config.yaml
num_hidden_layers: 12
norm_place: "pre"
positions: "rope"
rope_theta: 404000.0
qk_norm: true
tie_word_embeddings: true
init: "normal"
init_std_qkv: 0.0188
init_std_o: 0.0153
init_std_down: 0.0
beta2: 0.99
weight_decay: 0.27
batch_tokens: 131072
max_steps: 4963
dataset: "wikipedia_en"
Each number is 128 + 24 x the weight over its row's rms, rounded and kept within 0 to 255. Layers, rows and columns count from 0. Numbers have three digits each. The size before them is the row's rms in percent of the matrix's.

# layer 5 MLP down (transposed), 2048x512, rms 0.0371, rows 1351-1400, columns 128-191
100:093119140121146118059068126115144106108123133126156172139137134113163175101122101143108140102124156138147123158131172116105102104172153128168104109147137073119145101092135121175134118147137126
104:108107159171152132155132105142159152112128103116102157157130138148122135131161102086096121145155174139193112147081105071137133129138148088094111091111104145148153129139107100096145127100162121
107:134139107153133080140108110109118140152128134158177160115155097160184128110138157144145114136160117136156153126114097114104093130156102132141131131145132152124133092132100124175109086088131136
108:154095073120132130132140172115126158130139136153132134112098127181122122117133126120081146129121113157130148148125141142090094126118135161174124146093154120143113127123121129180105157175126132
106:093164138112125154146137086156168155109106152124107132118158131142163084137102137129141148149131117105116154146141120153162163100111106101166077102162029076166125166123106130141156124107139116
089:092129154103137130111115147136130140126131116116130155129147111164157140096108128117122162141141140105126099133123121145132089113150113148099136135080136139129085130126131091154124144116143125
092:126103095145068126129141147125140107138132115140125162148128087166111133101150136110173152097090111143150123130117131120117176173162149125127101089135103127145104133141078128119141120149190094
091:120142163116162115127136069112125155117116159159121142115117137148137124140099150138130135161150148163105149115110139151141135143127157119120127117142121134135138156119140133115108087121128125
106:118142087127156105116188136134114166162141165122127118057136128133162102120122148154119142137144102144103153138085163133108113099118126148101102167128138129068172143117136112094129136143157159
099:118163175102139138161144112136156112147133163109136152118111165168114112095137131130137128121084100116139131134151175139109141096168181098147150096115086146091141130138106060086157134137159142
097:110119125117112106111121118101119076121144114131155146142156137123117119095158120133094148114162146134133099122118098152147128111142151125171124142137169115117129137158113113148141104125149131
103:146107160114115130086098065114128155093138121089134175123122109127137104160078132118142127144143115125127193097140131130152117142150114087129132116094119122099126132131096145135141160132131123
105:106110131115168128117149124153151144112142162146133137093152110103144113127151143152166141145137080144122110152122188134115098132139161064158088128132132142136145136163121137116139158162116128
101:113141148109129144080144098177139138137149158104189120085154121075097120174145133136144112109141117140130089114088118134152144082129158118107134131120152127109189104130121172121150149130134096
106:140137125152092161180098084111137141125115150172121134122164164129144120164122101131136134128151079089124137102155107108182123140135133127158131143096121154154125134137119116108170138087111130
103:134128098120144139104110139082114135117108089165142135090076161136140126101139114085121088114115098169130113157167172146079119136120094066143091111159124146108129137103089111150115166151152134
102:110102110109120134168096151115134159111107145131086141171161120128150124105068125089102118161146153077138124084160103140109152127120069111139153127127131129165115157161173064132115142141137134
107:144086157124160109184143140123143102108097094136150170143132133139130118169148157123093122160139140144114152150133130129121169098090145130182114124141137149185146085130105124102133116147149132
091:153153142126134140159089134112177091154099156081123140109148078135125180133113125145164160161122138146073137151151119097124172124086105121141196149139133143135121122124135078133097147099152108
102:115135136098149164127121099144125146106125117120096108128098136167127133134139136122137123167122130093105111096164135072129114134131119130127107161153149137132106112110122142110134106155085114
091:104122110142115101106148140096135145136097131123145178154159142137156133114128123149108122141102104144095099091130159130178135098144065138095115106119128142086111089112138087135154181124128137
116:153129143095178132127110167110133145162132090164130101068140127073153126179102103087128116135100119141155126163147125159154145117127087103145150151115128139159124119144115111161073133145128116
105:123110138133092206095116120166154114125113135137139156072131114108141096087099100100169091112113118171102110124118165145106112119125142135124071086132141122114114126125121103100155111162111166
100:126127099142104125109139132134122134158098151132083122185174109120148140121146123120146109091153159123130140122142154141153137138074106146127113132080156128137111106139149200127129133162095163
109:148155122093120158124145122128126124139135130138130123151097089105130131116118110140126093108183120133112131160150160135159104125131140098126104159168151134123144144134121087121116090108150113
109:108112146111116112111124078136150158092174140097135135126137137129118179143100172129111144073106067136113135072106088169139102084170152136114155140174131116094157100132129124127146078119134128
100:131152115084113084109130141109128156136123152143097126114134134113082123127131149109129166130130146147093127091124101109134100158127076117126132070134128157143113118123140125136120153127129084
090:129128148110094066151105153158112122149168097117108154153116123142124181125124121123134121152141128148150169082094122134085116129132085103137133114124122151126141116148134112154106158154104136
114:123115147104135115037165133118117086185182093129140108155097102143134111126163118137153125160123137158152106102147103131124096147100114155142153086110098130098166134124145136167131107147107144
102:108172125145131143100137113172141116164103115128143132128158121167150121124135113095153107099130120081136123114125131155152126152098140099112133097120105111141166104098140124136113137140139120
094:158117107134130145145128127147169144154137129110123124116092140118141148147127061140131100094139122154132128178142110118136118123139135118153103124138143135116106178134134154134133150061136113
099:147106130150131136167186121165110103170134154156141162150136160106158097157130120165152133175145112150109131145102139114095139136112126107121156105122142105078119146146105137096156190105144129
096:135141095147143106093138119135099142132130170155140097147152169120133170104172120118119129106143082146174109127144136143152111104163118138112111179116146126191132141146127114096147136127126130
093:096123131125148188115150135110133123147111102139101120074131148111142155097108136096132152115146155118153138089121124149129170125117179107131066154067114121131101100134134128147147113090137154
105:119151158171113132129147088163131140111118102154124145157162152142122089132162160123130137139160160122133190108132152138119112157113123097148063095116100151141086126119085103137133112128131164
105:114113142126133162168108091131136122087131139115127152130155113142145110119126119154137141130108049131096166084106160153114128134127114095124189109159157128104159104159127119164131140130161148
106:143111129111121137108104117155132126139139094180100180104106175108133122119106177116128159150117167155137180167116138125172166095169120097124162105125143142140112154148161146134120124083118118
094:145109187086120129146096156143133135116130142125126176119101091131147124136135138126115132112150079117144164118117102112163130102135124081104171173166163120157146163129126092091158179158128086
097:138124112127135156133138143097137119136143138108100135108143118127098160155114141087124147122154142155133109155149099120134131128139114069133167155118128163166113126151119101170126135124122137
089:144124138119088136119123139140138134116074085105133131153171069149126097131163154115122135113149124106147152116098099140144151139107129116129092128121133170148091133135161157117135146149122101
103:162115165106125117128095111101111160120120119098157142111152119113144150093142122071125139125103151103064174125108126111130101148157134165161090074114153155122158118110164088125098131117137134
107:130129127126135122138121102132150127106084151131139128143180162112118136128180092154108094127114119084095156136104149144161140156143108146130129139104158128109122084120114148133119129132111134
095:163137096148117118147114140122141098192145136116148177168126098134134085118165102130142172105096152168100079131131128134084097136111129150136140117162146135107130129144156142129113112116134129
098:119158109063101114101141127122084131126110139102140183111121128107114125118117104104084140143119123167122144143104113086170114073113103125094136148153120145110113153170133133112116108130149143
113:136117104149155161141115117174159158105127129097096156122146143128125113173158149119113122121133119125128125123100111116141106143104160117125140142101155123117116153127149125090186127108092146
101:122128105171140152120118109097127148115106120129140130138124132096102168135114127150156099085157163097151128143122131128127155137124153132116162065176165097131147103133105149135179129128139113
102:132124155104123124126167149147118146127177093108169126128127099136107114114111142123159119157136110173157125130114132129145186094132155123181123092132148136133090139120142132109091141093149102
095:133172170104131126173130128107142170084118046143133129134108108101185098141147121067142097122129138176094143135110150151128118096142155128144166098178133133118184147144155176123125103128114159
103:100084142157132134129106068112143099116139130172151112156156117099099116107138187140156110125134068098126133152143101090131120160114126134113125129133143097125167098103143125102130133087171140
106:150108109091089120131095111098141130124152097122156122076116110119110150138142165129126134153160121095143176158161159146149105154177146079118124143137128116129122149129108118141086142113180077
# layer 5 MLP up, 2048x512, rms 0.041, rows 1352-1401, columns 128-191
104:131101133139117118129158123088175145080133142120114094123138133130088138163124160114123136136146090131179139100066087120115145123169147117093102131134122152122138108113148136164145088126149128
102:097137075141138120126120187098129136112110144139104117152109161141092100159142077152133098120138119123135129096141125119134125171181110130089113139110127135169203094110117134132132132146112129
108:126110137145105131150166186144135115108149103157093146172141130131138109119146154179145098122084111124117110116112127116123131148140148138158117161120090126126145184104140122153116143112155156
110:144169074137161062092127130161152136135082125104126106135089128153113108161124116141109132138089112145057107150102143175132089141147115181112147126111133113075152125123125161106106165129173116
092:119111137167140129136131113131147105129131139112132080155110163153118130097157110152139121124128116099137081118091118123150141156140169129128098145151081104103139144141124146127111093141118074
090:163145117138139134132091107112121071144150116122104079115121105118091120134113110148112183146141135112106119078101154111125124136126144147117105099107139115137146112148125081135144154133114143
095:173119116157154156109198129083142076135163165140161165126105113126073110131137139162140099160125157130158101134114124136131137154123121110134152125075139101113141110104179152158154094106140129
105:143133121114132121130134156137158127102163130163132126101097132119142086099122131127150120101133133150091137167136115151139131176191135130133133161122108113124154138126161132128108132134182118
089:122133141120143108117148177113139096162113108110114117125121109114102105099121115142157128149122143145144125132089116143117094113151149143135178148156126082112148125135122147118132108119149107
098:113095143172126093137128189151122128102142115139112094142133128119119118148126113124095168160105162124156115114073131157137108125113169165168125131136170128122141093149120124120104108118089146
099:098120131118113111123150134151134149088158096131149118117115131178126118124124145167116156102158145129117148128147104149171084171153150100118133221117081096083135107167147147141119136072176148
105:114099099129116162136136136109170134135191161097109130099108115129116158137176126160144144117124124153141073150133123105133125115138112145119100125129123085121128083157157148120121118101131160
099:129099125120134153154124153097137122133145137100111112111117126087136103099131116063155163153160155133140122148131111129121111122137134124086134111121127135076134121137126147158132135113130158
106:061152102119145114137164108133118124114131141111115116144125107123129130104076145139168085136146077119114104138144113148140151129131175176088158132125163132109124128085177125140116121117103088
098:154119124132163141126135160115172138152144165115128099116112141155094143094111219096112120119155130083093139160136122114125132096123200126135149111148104103098136169165161188170165134152125133
100:103141149142156123140149147099142105137148151102081143108096117093117121139159163102084169183162148150134127110113140153169145169100141132100112118156122123151149094106155159141180105109104125
106:081082091149158129143142118131128104149108113132149154114127140143107091158115130131135148148088144158110122108126121142129144118091144106117143098141144117122151089129127122143134092166131146
091:135101114141131174126117147125137120132116127101124131123134117131143124093149117171160075123092150094123137114070161167140128123169117145157131117100158122108158137132128183127134130133154115
103:112096089123152164106120139137130180122160134185108145149137100166124140163177166111114121108107142125143160092134125124114134135184119151102106147084173113150105128156138133107079146097170090
091:120118125121153110104106154143151103121134094099115105103110119140136083149129149125150143135118148111128082117125130146132167096143127152133139139130140097164121126129168148133140103100109114
116:063128147138097140143133130147197113112150116125104127132092121136129093120119149143114150108104131102102108130149090187133133128087095104194135118159096111151118090155117094113133116119087105
108:078137106158144164152153130133095155129146174143116094112103185144109118103116134147112160119154139128104128151090111110140138166142130141129152165152115132124136092160145129137141105087117125
102:146118095125160139099199126126094098092126144126101131124109150085146116146087141118114106107148114156125151175110101115169135139133153121119141151173094144148106114145108120115173111149133111
108:104144124108146167139139140133116160122101183097154089138101131139140107147073112136103129108100091089145142091144112109123157140120171155170122158126163117126163156129125171141133132141156134
110:098113095121148148155169137184091112113148138140077132114121099105086137116100113111137070106127121118094090156130163103140121089131135172144158120123152094145121147131109150120152121072117122
101:119135122131129133153151126136134119112146146155079149155116138079084138121125112099146107100162095100113104122087136127134081105123137116137168132131127142093177089127131156169133162179145103
095:134147085142151133089164107128146133143147094111136116135127119116097115114142123118112116135090112138135101151139148130135142116111119109176129120123160088111123096135140146147170076120102121
117:102145101128121161152072141130133108100115075153128162100103149133147134125132149156099154112141139112106133097135125067157118098199111151151103190130120126153146108140157097156140144119111119
102:124131111129147076133162133124161110140126132141129112094145112097127119106131100120091077133124142151105117150122114124129138135154117161089165124107130101159116082168173092109169126063185105
089:143105124119153169144107134125130120170126145104133156103141143117096111131145132109144139094091137160135126097101147085152065174108126108105150109101127157127137160129111085070132123100122099
095:086131111122145143096156164121185135160118131136067112111145098141077136123162183110139080141159131159100139156133107135141106126127082152146124135143136073106162177129108131183138119136096148
099:129138119166126103170146139167121114110075077141091115089119149086124123161071122095113151112155104095116109166107150109103111105080168117138147141101104117110133186140125123121129168106136159
093:152127147145136161140156116094152128138150140112126148131131126095131149164103142126130125077135164128114142129143082136160143091138119132158136140087147097093142143128143146149129101111121127
103:133120085128117166153183131129126153150147132174139160161104113111093096159118121139105084133155077132154111112113084145165112121130124119116118140166105135102142150147128130135115118124124123
106:111117118213119127166109102119148073098157106114126145134118135147121128120137174134118161112153136125075083092128138133133115154080141113114170157115107117116124144109167136132129119100182113
109:096141093102143161167121173132084107166195109090045122111098172128106126108160124110107135142099132151163115142099150136203148124173181142131152138135133116130178132159109126137169106118143125
094:129149141127191117133094154152140169131161129093126153101101134142119122152115115129148112151137145164175139152126076118125091120092144122111127138153140092135192109115104122133137116093120128
099:086129151108114097166132101146136088143139167107138141146099059156116081134110174130103170123160173142117108157166110119176128137101093139133139137167107115137137108146104107107158099136109098
090:087145127130128120174135125091093097065115086143121142113099176155130159160118131129169086154101138121150096133137132131116112170102134133086158119151106110117138142117067145149132103120139130
105:180115113117117143162130153133083140088152118097152153131122114094130135113109146082093114145140116198113129114099115148160110135127143102120126131088116104143118092104138143200155120112122148
107:078114130088118145159166146175134137157151112120111151146134137121126077096117143175146128128150088123115133093154108112137138127072107116124148159154124101110112144079152125165148075100137098
100:128150125123117109140136154153157147138115116172148165168101112144114135083115098084086105129147141130152111099145106110151133112131132169127108159158113147072158102136141132119191146145128122
094:156150134112146151205157136118136168132136136121114130119117087114101109125118148143153139129115103154134142148078097115133156128113181135121106131082107122137130140125135143193122128115112133
109:131149094097078144167171145124139121099118122150109131147126136148129114147147130119162128137187154188139156146121130096154085094130116128129145148174107143154160127099105142153133123106168126
104:098110136153123115153118157047149114123143129081117111091092127114107118115105123098109135114102113154135107121076166118119129115150083132145139117130140093157119127084131107139123068103116140
097:152130099110115110111132166111125151118167131134147171185115125134124087105119140106096131122177168107121122124126137118139143166136145144116161137105116133144118120102108088099119151130176114
092:122132106138123114127166159167151088114164129115144129123091134119116095094166111162079172097160117089126136113077103117148106163102133176121129167097101108135132123135181133140107104133177123
104:146161144131131125116103115107123146154155131128074139156117106103113158108160100174101146145142119128093122082138144121151134130118081120087148129143184144142146127130159155155148148109136155
104:116141091145166145132135113139129134139145130148093149146102119141105129170164158123149142110151164144156121135153127072202152120097127122109098118122131119125127167120138211135098158130090122
099:129125119115133108119117114139086126106135114088130131132118130115112168132127138154110145143091149175105129125118160117136067139150143131095198150108127131160134134137156177159182127129113137